Part of a small language model's weights: 4 heads of 32.
Each number is 200 + 20 x the weight over its row's rms, rounded and kept within 0 to 999. Layers, rows and columns count from 0. The size before them is the row's rms in percent of the matrix's.

# layer 8 MLP down (transposed), 320x128, rms 0.112, rows 271-307, columns 64-127
091,216,187,200,187,198,200,197,201,233,205,220,206,153,172,181,194,183,194,192,212,209,148,232,208,187,188,209,201,203,183,208,208,177,206,202,215,171,210,219,207,217,206,225,187,194,216,205,230,189,183,176,189,216,206,193,213,206,197,189,199,220,218,139,177
103,207,240,203,191,211,210,194,167,234,207,216,162,182,214,186,193,176,171,178,194,207,197,188,241,203,183,217,211,224,224,194,234,197,171,218,195,164,194,222,220,198,208,249,209,215,185,206,205,205,193,203,164,196,193,174,194,185,176,198,201,162,208,240,201
097,151,199,225,220,221,204,199,234,213,226,202,223,210,167,185,214,269,224,218,196,228,217,161,210,189,186,199,156,187,164,181,202,202,201,172,193,227,207,198,189,199,195,210,182,227,204,209,204,193,178,205,183,190,184,224,210,202,204,178,170,221,190,183,168
099,177,189,218,261,175,208,187,203,205,184,218,223,186,186,182,231,211,216,208,242,196,185,194,218,206,196,189,180,183,243,192,181,160,205,207,199,212,196,206,219,215,187,194,166,201,196,153,229,200,196,167,201,211,205,221,209,165,175,218,212,197,174,202,227
101,210,176,235,225,213,206,178,168,191,215,224,195,186,225,192,192,199,200,214,218,216,194,185,198,197,190,220,190,212,205,251,200,204,215,218,213,219,219,186,183,220,165,216,176,185,207,206,221,226,180,183,212,219,198,204,196,187,201,206,197,199,198,217,218
105,197,211,210,193,232,177,196,188,231,206,180,164,198,193,205,208,160,190,216,208,180,198,221,219,228,203,231,209,202,228,190,184,196,208,163,181,224,198,199,186,187,236,206,180,200,206,236,220,214,212,235,231,205,188,229,135,180,208,220,196,227,198,195,200
093,209,187,222,184,189,203,191,169,158,191,175,183,199,177,214,207,196,199,190,208,202,200,195,179,181,215,213,200,174,217,232,212,227,203,210,182,199,194,200,209,173,183,187,219,160,197,196,189,198,214,240,175,208,200,157,224,218,207,202,196,189,214,210,200
097,178,197,215,165,229,179,201,182,196,175,215,215,172,198,204,195,246,187,181,208,205,196,167,187,208,199,189,210,205,171,175,208,168,225,199,195,203,182,217,212,217,178,193,189,216,214,218,208,207,174,210,210,196,169,205,204,211,178,216,182,212,183,154,219
091,162,209,199,182,181,174,172,199,211,179,206,180,205,153,199,208,249,206,216,208,182,214,216,205,176,202,231,199,219,174,179,188,188,190,188,203,201,168,181,168,182,233,197,192,205,221,236,159,201,202,185,184,191,169,218,195,227,195,205,160,220,203,224,193
105,198,212,168,209,216,206,166,228,206,175,211,220,213,179,198,179,202,204,193,189,209,206,209,222,173,192,191,204,214,245,220,209,181,204,188,216,191,210,202,140,190,192,206,182,208,194,194,224,158,191,194,210,210,207,203,230,175,194,216,197,197,205,218,202
096,215,206,228,205,162,197,161,213,196,177,214,176,221,195,184,174,209,183,234,159,182,201,214,231,212,223,182,197,219,209,172,191,191,184,173,194,193,207,221,230,214,209,181,175,186,177,198,193,221,201,206,184,220,195,212,207,198,210,159,185,207,202,192,202
094,206,189,220,183,222,186,194,214,199,198,187,186,214,186,195,224,180,187,172,207,208,177,180,193,225,220,224,217,179,202,174,199,198,205,245,193,260,212,200,178,226,220,193,246,199,201,193,181,164,175,215,163,195,187,179,211,194,198,187,232,205,203,190,205
105,215,189,196,215,185,199,180,231,188,196,215,187,187,232,200,215,209,189,217,179,209,241,187,181,199,207,198,187,197,206,231,217,209,226,155,170,206,195,194,222,223,208,180,203,210,190,214,208,221,202,209,192,189,223,210,206,169,171,203,227,214,223,194,165
097,186,189,229,207,156,217,230,204,186,198,189,201,201,205,245,222,222,167,208,218,208,166,218,189,176,226,224,213,199,201,206,197,200,166,207,192,218,220,184,195,159,201,202,197,204,194,221,213,166,175,227,199,204,225,157,196,190,191,231,155,145,202,231,223
101,222,196,184,206,205,165,217,182,233,196,171,210,206,184,192,209,230,225,210,230,160,245,216,184,198,197,200,227,224,230,239,204,187,201,175,218,203,179,191,192,219,165,219,211,193,208,180,198,247,220,149,227,203,202,176,216,249,209,208,225,190,169,226,181
105,199,197,196,213,200,176,187,204,171,191,184,225,248,222,205,213,209,199,206,217,173,207,211,186,209,194,213,210,174,152,210,231,192,210,185,160,209,180,213,206,181,215,181,184,195,187,195,184,198,195,164,174,181,229,194,223,208,144,199,191,210,187,210,174
098,179,197,178,210,208,186,206,215,186,237,196,201,197,187,210,195,155,185,185,160,215,217,210,218,199,204,185,216,212,185,203,206,227,179,203,216,214,190,219,233,182,213,210,224,157,204,174,159,194,212,225,199,213,190,194,161,180,215,216,210,192,178,170,195
100,184,213,181,169,191,199,208,208,201,231,186,221,203,205,208,222,234,157,185,198,232,187,177,190,184,196,189,181,206,224,195,195,216,181,189,187,193,187,229,224,202,181,193,161,160,208,215,226,221,172,178,208,191,165,205,183,223,193,189,209,247,187,191,182
100,225,197,202,186,231,210,206,221,174,189,204,188,219,185,203,188,191,197,221,199,178,195,171,213,166,188,186,204,206,200,203,158,207,148,182,181,219,177,199,220,204,189,186,220,221,231,163,201,231,223,226,208,225,179,202,177,154,198,203,186,208,160,166,211
097,171,203,200,190,194,171,175,170,177,232,222,168,196,179,191,225,163,222,196,189,197,178,185,182,189,182,180,195,210,227,201,189,195,212,207,242,204,192,186,187,187,211,201,193,201,213,192,237,190,230,179,221,183,205,205,202,190,209,175,206,186,201,194,193
096,214,224,188,188,195,164,181,202,190,200,220,197,170,216,185,217,174,164,162,176,216,163,203,187,213,202,216,205,167,227,212,200,182,190,195,205,207,194,195,169,221,204,153,189,200,234,185,205,204,184,190,227,189,200,210,208,217,200,172,204,199,201,176,164
107,176,181,232,226,199,168,218,227,199,198,200,240,215,212,178,192,205,201,218,205,211,166,183,220,253,220,204,192,204,190,168,229,206,179,219,208,205,216,192,190,213,196,169,214,186,223,184,198,201,146,187,193,210,165,188,184,190,229,200,179,208,152,184,198
100,223,201,190,176,195,195,214,190,175,199,204,210,163,159,185,205,166,186,208,226,201,196,209,179,191,187,202,160,216,188,195,193,228,159,215,176,169,209,223,200,188,185,211,232,166,218,182,211,174,201,186,215,209,207,195,202,203,187,189,222,216,211,213,181
100,181,229,221,176,168,217,212,168,221,192,193,209,193,214,204,203,201,189,205,206,223,175,182,216,171,201,203,190,210,172,192,209,257,197,208,238,183,171,214,225,199,196,207,183,189,213,196,205,203,187,198,205,213,207,202,209,213,172,205,237,174,193,191,211
105,212,205,173,225,218,173,199,191,200,210,219,228,233,175,206,192,205,206,229,195,180,220,218,213,203,202,201,192,224,183,207,253,168,149,225,241,172,194,222,231,192,173,202,195,202,198,192,151,211,190,174,200,208,223,229,207,187,190,208,224,142,206,205,194
109,160,217,216,197,197,204,196,208,220,229,205,225,202,189,181,166,196,212,169,184,187,205,215,216,237,181,165,225,165,192,200,198,231,202,201,211,196,196,201,208,196,203,207,225,221,205,199,217,215,227,210,215,184,194,186,207,190,221,208,215,180,218,234,216
103,198,195,188,198,218,194,198,197,212,186,174,199,181,200,189,198,226,195,207,215,214,214,216,196,199,173,186,182,222,192,235,198,202,267,223,197,179,201,189,239,215,198,176,215,221,219,210,191,163,218,185,217,206,243,204,202,191,231,221,120,176,198,199,196
097,192,207,184,198,178,202,216,237,191,223,231,215,198,167,209,222,193,184,145,260,205,221,189,190,207,191,168,167,183,201,195,205,200,243,176,166,233,206,172,182,212,231,206,227,185,200,185,184,217,222,210,180,138,184,201,205,201,175,203,211,196,217,155,211
098,177,198,227,173,193,194,200,216,227,210,236,177,179,168,200,195,216,191,210,213,219,200,211,179,187,222,196,195,191,155,200,179,205,214,170,224,233,227,191,182,219,208,181,190,199,185,201,162,193,190,198,213,212,211,215,212,195,212,162,183,186,178,171,266
100,200,204,192,197,177,181,201,197,219,151,186,201,196,179,209,220,209,191,207,221,173,198,187,181,173,193,172,199,209,204,210,177,176,175,166,198,238,196,210,189,193,242,222,203,178,186,180,183,179,184,188,186,211,191,158,201,213,201,163,218,204,198,186,224
099,197,220,260,175,184,186,209,213,208,223,157,208,237,226,235,209,193,218,191,201,200,195,177,188,176,228,187,190,184,184,189,167,203,217,207,173,217,231,225,179,209,199,219,172,212,203,217,211,213,209,248,213,223,207,220,209,208,206,193,182,223,194,184,206
095,184,221,192,169,201,198,225,223,167,228,163,224,207,184,203,220,182,181,201,165,184,199,201,233,217,220,194,204,213,262,166,202,218,220,221,194,174,200,162,200,194,180,223,193,187,207,209,167,226,189,202,207,217,212,199,182,166,173,192,191,198,183,220,213
094,209,213,228,214,201,201,183,167,216,173,205,226,200,228,183,212,206,223,197,194,203,223,195,190,189,207,204,195,227,176,202,191,202,189,191,226,194,195,196,176,176,208,196,199,198,190,216,168,213,212,212,178,206,231,220,228,225,253,187,174,191,240,189,215
092,193,204,197,190,208,201,200,192,195,228,202,183,217,180,195,212,202,217,220,185,215,203,215,204,211,208,235,206,191,240,178,183,210,193,173,178,218,213,177,219,198,195,201,229,162,168,215,176,174,173,218,199,200,195,173,177,195,195,194,175,184,199,204,219
101,208,194,212,181,216,209,227,236,237,209,234,187,179,220,199,224,194,206,214,202,195,203,179,199,243,217,195,219,204,209,168,194,212,218,199,159,209,195,199,196,201,226,219,215,215,205,211,185,156,228,213,240,187,196,180,202,174,246,232,210,220,221,200,191
097,178,207,190,179,192,214,191,225,222,192,187,201,206,217,190,201,139,206,157,202,199,208,224,226,181,200,207,233,221,247,223,217,209,216,220,204,195,167,233,179,196,195,195,227,198,180,176,217,185,199,164,189,198,189,203,263,179,195,211,198,188,185,178,226
103,192,195,192,223,177,207,207,192,194,210,228,205,181,219,212,200,205,186,183,217,205,230,240,203,231,230,211,199,211,179,185,200,190,188,202,179,184,205,197,188,196,218,219,177,166,203,198,188,175,201,146,199,197,191,207,211,167,190,187,208,207,186,228,211
# layer 8 MLP gate, 320x128, rms 0.121, rows 272-307, columns 64-127
103,205,235,206,206,202,207,185,205,222,177,188,186,184,227,196,206,202,158,171,203,216,209,164,173,190,184,182,175,180,227,221,189,218,175,196,185,176,182,166,208,254,195,182,191,199,181,221,196,220,223,200,183,214,193,199,179,232,188,194,211,204,243,222,224
103,179,205,196,200,223,186,216,236,182,218,206,196,207,187,206,211,257,214,220,219,196,209,182,220,182,203,164,156,171,185,190,170,189,210,192,194,198,225,197,200,198,187,213,185,219,205,171,197,233,203,219,165,202,174,227,142,206,201,242,185,218,217,205,200
099,223,210,192,192,223,158,224,230,207,222,187,207,202,169,230,182,236,175,224,213,195,176,226,172,175,212,187,229,170,201,188,225,220,220,222,162,178,207,161,202,188,183,171,200,210,220,233,207,217,205,210,204,198,235,198,151,196,191,170,168,200,207,195,195
102,158,200,210,204,205,217,198,191,221,202,211,247,213,188,220,205,221,203,256,208,203,168,181,244,208,165,185,204,208,230,195,216,181,195,207,188,181,219,214,188,181,194,199,172,218,230,221,223,188,183,174,201,199,193,224,171,218,221,181,240,219,196,213,236
105,211,205,198,199,202,201,213,214,201,210,182,200,202,168,191,181,211,188,237,229,228,190,220,199,201,174,178,235,182,216,196,212,194,214,197,205,257,160,185,209,172,218,184,161,178,212,232,202,199,204,194,215,189,198,156,181,232,233,221,215,250,214,174,186
102,201,202,186,214,200,202,185,219,202,189,177,196,204,206,179,212,221,204,189,193,188,212,232,198,230,214,190,191,243,192,222,203,145,218,197,196,178,193,221,214,217,228,176,187,188,185,169,211,238,154,186,223,177,196,218,163,177,240,195,220,169,188,213,164
092,215,260,183,157,165,204,187,198,174,184,221,185,213,222,233,210,190,193,157,215,224,219,217,173,182,232,194,192,254,206,208,207,191,175,204,206,221,190,212,208,178,197,200,200,208,213,200,219,188,208,204,206,193,206,225,202,201,215,229,195,187,203,189,222
106,166,205,236,176,205,193,184,194,225,155,208,174,203,176,200,199,233,197,205,216,213,214,218,184,204,181,235,184,238,178,184,174,172,203,165,206,217,176,210,175,153,218,211,183,201,187,214,179,222,194,202,195,189,170,221,198,182,206,188,173,224,203,218,191
106,203,196,212,168,175,184,205,199,194,169,175,194,165,192,194,201,176,190,159,171,170,190,230,157,230,214,190,181,173,185,199,206,209,176,197,177,216,186,218,229,224,203,197,170,162,187,209,192,232,214,163,178,200,172,194,167,195,194,167,181,218,181,172,192
095,187,211,189,205,188,224,187,198,179,227,180,208,200,193,202,216,215,204,197,197,181,195,227,207,167,203,164,244,190,183,160,201,205,174,180,190,176,200,190,216,200,238,207,210,178,199,252,214,192,238,197,189,204,181,183,160,197,198,185,226,209,192,185,185
094,210,219,229,200,208,190,253,173,156,202,181,216,191,183,185,214,207,181,180,237,217,232,172,200,247,209,197,175,182,187,202,198,169,176,208,207,234,201,260,190,166,213,200,206,181,193,194,217,178,193,206,203,171,189,195,160,212,186,208,209,193,208,186,197
107,193,175,197,233,222,210,175,218,200,232,181,243,200,190,200,243,201,245,205,192,184,214,238,205,207,201,196,186,204,209,238,204,216,219,213,189,200,196,165,207,194,220,206,212,150,199,227,224,219,222,196,176,198,226,191,191,199,207,216,190,191,206,212,225
096,183,238,197,212,202,197,215,202,194,233,193,215,170,235,206,209,215,202,186,188,213,196,223,225,222,223,182,248,185,202,175,222,181,140,184,208,215,201,199,192,192,183,171,195,213,203,160,202,225,223,169,181,226,211,156,210,211,224,171,171,180,186,205,200
101,229,219,209,239,204,232,195,212,201,179,224,181,231,177,226,187,227,194,230,183,187,225,194,202,208,195,216,205,209,171,184,197,226,201,205,218,186,180,199,222,220,194,149,203,233,213,202,200,233,222,202,202,224,190,189,178,207,251,218,245,196,206,193,191
100,177,207,172,218,231,166,175,195,185,208,201,188,207,190,170,236,191,210,168,190,180,171,213,199,137,183,160,212,220,186,220,190,202,194,185,208,177,187,178,181,190,194,180,195,185,206,202,176,172,236,166,229,193,189,204,184,167,188,188,208,242,178,216,197
099,162,185,221,193,205,175,172,199,204,208,195,231,187,189,193,181,222,184,168,165,213,190,180,208,204,189,194,205,206,207,168,183,205,181,175,204,179,201,214,228,194,226,171,188,229,130,205,218,173,180,219,184,214,180,195,196,173,207,211,176,203,169,210,202
101,186,181,220,226,176,196,215,167,245,181,221,218,210,202,172,161,204,250,178,195,179,216,203,214,213,186,212,181,218,202,180,189,189,196,188,206,209,207,219,179,180,190,203,202,210,187,209,193,208,212,245,214,167,239,216,209,183,172,224,145,203,232,223,237
103,207,176,214,170,232,185,194,206,204,204,187,214,212,193,184,216,200,207,188,175,200,195,209,163,164,212,188,172,249,169,223,199,226,182,203,229,194,202,220,231,218,214,188,213,189,212,220,201,206,237,218,187,170,230,238,184,207,188,192,174,208,175,218,182
104,177,209,204,231,214,196,210,222,163,218,202,216,171,193,191,189,224,196,191,170,204,191,221,200,209,177,181,189,210,192,192,210,253,219,188,227,194,195,171,233,235,190,218,199,171,227,158,189,226,226,174,168,224,198,197,206,190,196,182,192,199,195,164,191
095,187,221,217,203,225,231,215,223,209,205,201,215,171,207,223,167,235,202,219,225,160,221,188,201,198,217,194,177,192,178,208,212,185,224,219,222,182,246,220,230,176,166,223,200,183,190,205,229,203,197,173,173,226,211,210,216,162,222,205,177,205,255,225,199
102,175,193,221,213,217,177,217,187,168,220,192,246,206,215,192,172,199,181,180,187,215,143,203,214,233,174,155,194,189,182,198,249,205,216,202,207,200,206,210,197,185,211,203,219,233,171,193,222,182,167,192,188,203,199,197,182,154,187,206,195,204,185,162,195
101,160,180,194,176,212,209,193,181,182,168,216,222,204,235,171,177,194,236,215,244,219,180,212,194,166,239,196,201,217,208,199,205,181,200,191,193,188,192,237,179,189,213,198,215,174,219,178,187,219,189,192,201,191,212,212,207,176,252,198,205,167,213,181,216
103,209,206,192,207,201,207,246,190,175,204,180,188,176,182,200,222,214,194,196,172,186,185,247,183,187,186,156,191,214,215,203,211,211,198,190,217,158,185,165,185,194,216,189,159,129,217,185,209,206,231,174,200,205,213,205,210,199,224,204,177,231,188,192,196
100,219,220,242,198,197,221,178,221,213,207,204,202,215,147,199,202,190,210,190,215,201,211,233,176,185,195,190,172,201,167,198,188,201,170,177,188,189,202,188,181,218,223,191,230,213,195,168,180,214,214,218,167,192,236,205,218,225,200,213,206,211,207,216,224
112,232,174,197,180,186,239,218,211,185,182,184,224,209,183,163,222,188,222,204,209,187,207,183,219,195,195,202,214,201,209,166,229,217,181,181,186,197,198,187,203,202,191,194,208,241,199,185,203,198,203,168,236,202,208,197,228,222,212,195,168,230,195,211,179
103,204,202,223,214,197,226,207,195,169,192,185,191,211,209,176,218,202,254,193,203,191,204,211,191,216,161,209,191,214,228,190,189,233,193,235,213,203,200,222,195,205,212,223,190,176,190,256,164,199,220,209,197,216,185,210,190,215,157,206,224,162,174,199,222
092,177,197,201,188,213,187,215,216,178,222,204,220,193,201,179,230,210,205,202,198,200,149,168,218,202,223,209,158,219,183,223,233,177,176,211,175,224,227,172,177,219,182,197,188,183,207,258,201,193,213,207,186,185,214,213,193,177,207,195,167,209,206,206,188
091,180,228,183,175,204,192,207,210,216,225,166,217,177,188,181,186,205,204,183,199,183,197,205,210,229,197,210,240,180,235,212,208,204,233,198,216,222,230,183,208,192,213,182,182,212,203,170,172,227,209,188,212,196,214,218,203,213,210,223,177,197,202,178,202
094,175,206,229,215,233,190,192,215,206,190,180,216,246,254,237,192,227,239,233,174,182,173,199,191,182,246,204,183,195,206,230,195,207,209,217,228,189,211,252,191,219,207,223,192,167,180,196,210,177,205,226,202,205,200,191,192,181,189,208,177,168,194,216,182
096,190,205,212,206,171,235,208,248,217,239,215,194,193,186,209,234,212,247,185,219,203,205,202,221,176,208,218,224,213,207,206,160,197,192,170,197,219,233,190,187,227,199,190,171,187,168,199,211,183,182,166,216,236,202,197,205,193,202,197,200,209,210,230,215
099,196,204,179,182,215,171,176,189,159,180,205,210,205,222,209,223,200,203,209,186,208,207,169,191,182,197,211,206,224,179,195,172,170,214,166,223,191,191,248,199,207,213,188,222,174,181,193,192,202,222,200,196,185,193,232,165,199,198,194,179,185,222,181,205
095,192,182,192,176,205,254,195,250,220,184,165,191,202,188,210,206,190,205,168,187,180,168,192,195,245,185,185,204,166,228,207,187,191,182,195,173,200,190,181,215,219,210,217,203,194,191,183,185,201,180,186,198,205,167,192,173,208,197,166,177,212,181,202,207
096,207,225,196,190,226,208,170,190,229,149,214,174,193,221,234,183,193,167,194,179,202,168,215,145,193,208,209,222,235,148,233,178,181,195,191,186,177,185,223,194,183,191,172,224,190,240,238,180,227,207,215,210,229,239,230,211,187,182,211,211,224,211,204,193
097,203,183,196,176,215,211,253,177,198,207,193,211,198,186,182,203,224,214,225,192,211,200,173,198,258,191,168,222,181,196,169,195,197,219,147,178,225,219,194,206,196,193,221,240,199,204,206,186,181,190,162,240,220,199,192,204,195,193,200,187,216,208,199,192
100,216,179,221,202,237,250,202,190,215,204,202,201,187,200,204,173,186,227,215,186,183,203,197,225,218,243,191,192,211,188,210,207,158,206,175,226,196,189,186,219,217,196,210,265,205,174,199,202,204,204,160,201,203,191,215,219,195,193,184,185,167,189,174,207
097,183,189,213,222,174,206,216,223,192,190,227,196,189,215,210,180,199,208,194,216,196,175,208,181,227,208,201,199,182,196,199,236,219,217,216,209,195,187,196,154,210,145,215,168,196,201,213,180,168,236,187,186,200,206,219,215,178,212,174,203,171,182,232,195
# layer 8 MLP up, 320x128, rms 0.115, rows 272-307, columns 64-127
101,233,193,196,227,222,228,217,185,193,199,195,188,228,197,197,226,196,196,197,157,199,198,205,179,200,188,218,197,185,193,206,210,199,203,196,171,215,156,180,198,217,227,170,167,224,208,152,188,197,234,176,191,204,182,206,224,191,188,192,167,196,188,244,216
098,209,197,193,188,190,187,200,172,193,192,212,230,171,209,199,198,193,185,216,212,234,199,200,212,203,196,226,185,176,200,239,226,205,228,215,180,209,225,199,227,183,206,212,227,229,214,216,250,197,174,215,205,231,244,158,148,176,230,202,216,184,222,194,201
097,194,205,191,196,235,191,201,218,179,211,188,202,235,212,182,177,196,156,195,219,182,229,227,215,188,194,155,184,223,163,216,211,160,205,207,194,221,183,228,212,217,217,203,186,221,205,230,195,183,201,182,205,205,162,190,177,251,212,199,201,183,211,208,192
101,226,181,181,193,241,173,193,189,172,195,188,242,216,185,210,188,190,167,202,185,194,201,223,197,179,172,201,174,216,202,193,222,236,177,217,184,213,231,175,190,153,189,182,196,216,209,214,183,194,211,177,232,186,192,209,195,236,196,192,215,242,210,235,223
102,227,188,154,195,190,216,189,183,183,172,181,203,201,186,161,193,203,195,182,183,201,215,194,187,176,191,174,217,186,188,246,212,224,181,175,219,199,172,174,199,192,202,183,215,199,168,215,193,209,176,210,223,224,177,181,196,272,171,177,201,194,192,250,180
098,194,212,167,219,237,182,183,204,182,185,166,194,231,189,169,169,202,219,188,188,186,195,229,188,198,186,216,198,226,204,228,217,160,221,197,177,169,206,227,196,220,207,185,212,173,178,180,198,211,192,209,188,186,208,217,186,174,219,183,189,150,196,216,189
092,166,184,207,220,223,170,213,173,194,214,217,180,232,206,206,187,198,188,217,181,175,205,206,200,207,222,209,208,139,175,191,192,209,187,184,214,148,207,243,191,224,236,203,196,181,161,203,191,182,212,184,237,198,210,209,217,174,207,177,218,191,206,219,189
097,232,181,196,181,190,229,206,210,208,205,180,212,170,195,206,175,197,204,200,190,224,205,201,221,226,212,183,200,192,184,216,210,196,205,202,191,195,238,221,261,228,195,216,188,211,216,158,215,192,216,224,235,247,219,168,200,201,189,206,209,183,208,171,228
109,222,242,149,190,192,231,192,229,183,230,210,241,205,224,219,236,232,183,200,205,216,184,184,204,175,199,172,187,215,170,174,205,196,214,184,188,186,190,182,219,173,175,201,180,211,203,213,209,174,208,223,200,215,191,207,197,219,218,221,201,205,228,192,209
097,192,201,212,191,217,191,220,257,226,207,203,213,217,220,199,205,188,218,213,194,214,228,236,194,190,171,227,164,241,198,225,224,189,223,207,179,217,181,167,212,206,189,208,218,210,203,184,190,223,209,198,194,252,193,222,180,208,186,221,202,191,237,205,205
094,216,198,194,182,215,186,220,165,182,233,187,198,200,161,189,209,175,187,162,192,242,212,162,185,262,222,192,183,168,231,184,214,167,164,229,205,248,208,203,206,212,185,214,223,183,197,193,190,196,180,212,191,194,177,198,190,184,172,202,200,190,232,204,197
103,222,190,184,165,202,242,212,234,200,206,193,214,188,185,195,201,195,196,155,179,192,217,172,209,218,193,188,204,209,222,191,196,206,191,202,173,203,230,205,191,201,206,219,243,164,218,171,215,191,197,161,195,221,197,158,204,174,202,207,179,229,183,207,187
094,206,206,210,183,183,196,189,208,178,232,200,182,212,180,194,206,193,209,202,206,204,193,227,210,203,165,195,192,199,223,197,166,225,197,192,232,166,131,195,202,212,185,179,194,199,227,232,196,195,221,177,196,189,179,212,209,241,219,159,186,196,227,206,192
102,173,207,199,216,191,164,202,201,187,197,190,196,187,184,186,186,200,231,175,210,193,221,210,180,180,191,209,149,190,204,250,203,209,193,179,163,218,183,215,187,176,197,222,188,179,162,204,208,221,202,238,213,188,201,169,200,188,219,226,155,204,201,195,194
101,198,204,202,236,228,217,203,194,180,202,220,156,186,173,173,228,195,192,194,157,204,189,246,188,223,202,181,177,222,209,230,153,192,176,219,209,160,175,206,179,199,200,244,171,179,221,210,206,210,229,222,191,183,184,220,203,190,214,206,205,194,204,208,182
095,193,182,219,199,206,231,193,154,185,193,208,189,232,182,226,214,193,159,203,224,220,194,208,182,198,203,206,190,178,192,175,198,209,232,184,184,178,205,214,197,179,233,227,229,193,209,200,242,161,224,244,225,188,236,214,189,189,152,198,195,217,183,228,186
099,191,189,219,206,209,212,208,185,196,220,195,189,187,192,203,229,208,234,216,161,173,211,206,238,205,189,213,239,202,197,195,186,195,163,212,216,216,250,190,199,176,213,239,205,195,160,175,199,191,228,172,188,193,221,203,202,161,201,199,190,212,193,192,211
103,222,197,206,209,196,179,202,215,184,193,215,192,202,180,205,221,216,222,230,210,205,212,226,191,189,225,210,190,196,207,231,211,229,218,233,215,223,220,251,242,221,184,200,180,205,205,203,192,218,190,204,238,200,228,206,190,242,217,199,203,197,195,258,203
102,206,219,214,213,194,223,223,205,176,175,221,205,183,213,205,187,225,166,196,219,213,161,237,174,215,187,192,197,224,197,226,217,238,221,196,206,190,234,189,198,226,221,210,227,171,218,211,201,233,226,205,180,208,194,164,216,208,208,160,175,196,199,197,171
096,183,214,215,192,243,212,199,192,214,181,184,181,220,193,197,184,187,201,184,178,183,217,193,179,219,215,227,207,210,211,229,174,199,242,212,209,221,215,202,181,196,182,172,225,180,213,189,198,186,164,202,160,214,259,201,205,183,194,234,228,196,208,237,175
105,225,180,220,229,197,218,176,232,177,215,200,165,183,190,185,202,187,189,180,179,203,242,202,207,208,224,239,204,199,208,245,215,188,179,179,187,206,180,192,207,188,203,184,195,217,197,206,241,198,238,238,208,200,155,188,178,185,185,222,203,238,207,217,173
101,190,233,207,196,193,231,208,183,209,192,225,180,222,196,190,177,174,185,197,195,218,183,201,195,197,213,158,188,221,216,210,193,175,198,182,227,208,198,206,224,208,221,168,219,180,209,234,195,208,164,181,230,194,207,199,211,189,204,218,173,181,205,183,174
103,187,157,186,235,198,228,213,178,199,217,173,208,237,172,188,198,179,181,192,214,195,214,226,183,233,194,197,181,194,186,172,198,220,245,185,217,189,181,238,183,223,175,240,168,231,220,209,195,156,218,192,151,171,219,211,195,221,187,182,204,176,196,211,216
098,241,219,224,165,224,181,166,236,200,214,180,186,178,185,197,225,190,198,203,202,203,220,198,170,239,213,194,209,197,213,198,193,180,177,159,151,218,187,190,189,207,212,213,180,241,233,207,261,219,210,186,230,201,197,200,207,182,198,151,182,219,163,178,227
108,190,178,185,215,212,200,206,192,207,203,175,175,219,172,193,179,203,224,190,190,152,176,212,189,169,191,207,206,219,203,184,205,195,205,202,209,198,200,210,169,191,190,220,195,188,209,191,191,190,210,215,217,207,178,177,242,218,205,164,248,176,218,204,228
098,176,211,195,161,193,199,204,193,200,229,164,205,204,196,179,224,190,218,193,192,198,200,189,165,184,211,196,203,240,189,209,247,175,157,172,180,239,233,197,162,176,211,212,189,216,193,196,205,197,201,206,209,185,198,197,185,193,200,179,205,187,156,226,201
097,211,157,212,197,186,211,226,213,178,196,206,228,181,206,151,228,216,198,206,169,207,197,178,192,228,172,212,196,186,209,188,192,204,166,170,205,197,218,208,220,169,173,192,178,223,221,234,212,213,227,189,209,208,186,181,191,227,183,187,199,183,196,200,207
090,232,208,182,201,215,183,251,189,215,173,167,208,207,189,213,189,207,212,164,210,200,212,178,220,174,198,195,197,189,257,176,206,197,132,210,197,193,187,180,213,200,194,195,197,195,241,183,202,193,190,191,207,173,197,225,192,199,199,211,194,231,233,252,215
092,175,188,211,190,178,218,195,195,211,187,216,199,230,227,217,207,206,149,197,182,186,199,188,189,207,213,220,202,215,170,160,189,159,196,185,207,166,244,223,197,178,165,193,190,231,223,214,194,171,203,214,206,174,214,250,175,167,202,210,216,179,171,228,212
097,214,216,171,256,180,182,248,183,191,198,242,218,226,201,188,241,190,212,204,200,196,187,222,187,167,193,189,210,181,161,195,214,190,234,191,193,185,224,192,160,179,200,187,171,212,180,225,211,203,171,201,217,214,214,187,232,159,206,196,173,183,176,220,188
098,189,184,187,196,216,155,190,164,205,215,222,203,212,200,221,213,209,218,210,189,159,216,210,217,198,200,189,209,177,169,202,179,166,185,161,196,215,200,233,197,218,199,195,210,192,199,183,180,188,172,184,198,177,163,206,190,196,188,211,190,174,211,209,214
099,197,235,184,129,205,220,216,206,198,183,182,198,221,186,200,186,214,185,178,203,190,209,185,191,202,220,204,229,175,204,203,192,181,181,181,181,189,246,205,178,209,220,193,205,157,214,210,193,188,169,194,230,221,201,238,198,219,216,167,171,198,187,210,225
098,200,195,195,166,189,203,169,213,216,136,207,184,197,229,197,197,203,197,179,216,202,162,205,184,177,221,191,231,212,190,232,211,160,203,172,206,142,188,206,167,219,203,173,205,194,246,204,175,206,182,237,203,167,217,203,218,200,205,211,199,210,214,217,194
098,187,177,203,176,213,189,188,172,181,170,199,175,200,208,217,204,207,213,172,208,242,167,190,208,198,201,207,202,182,234,211,184,206,195,176,213,202,147,204,223,181,207,198,203,169,162,212,213,205,201,204,243,168,184,199,223,216,195,207,203,184,195,191,192
096,209,210,193,173,201,199,223,194,186,193,187,254,191,189,173,201,219,225,249,224,172,215,242,199,203,217,184,201,227,215,203,223,189,238,192,231,169,227,204,207,174,198,228,206,211,195,176,213,152,184,190,224,199,201,205,235,198,194,244,200,208,190,209,204
100,203,208,215,192,194,190,190,154,199,223,207,200,189,167,193,183,236,203,177,196,221,175,218,208,238,198,191,202,214,207,197,168,215,223,206,250,214,192,220,200,218,184,196,175,187,151,196,176,234,194,185,211,218,182,203,195,241,196,206,176,204,209,194,167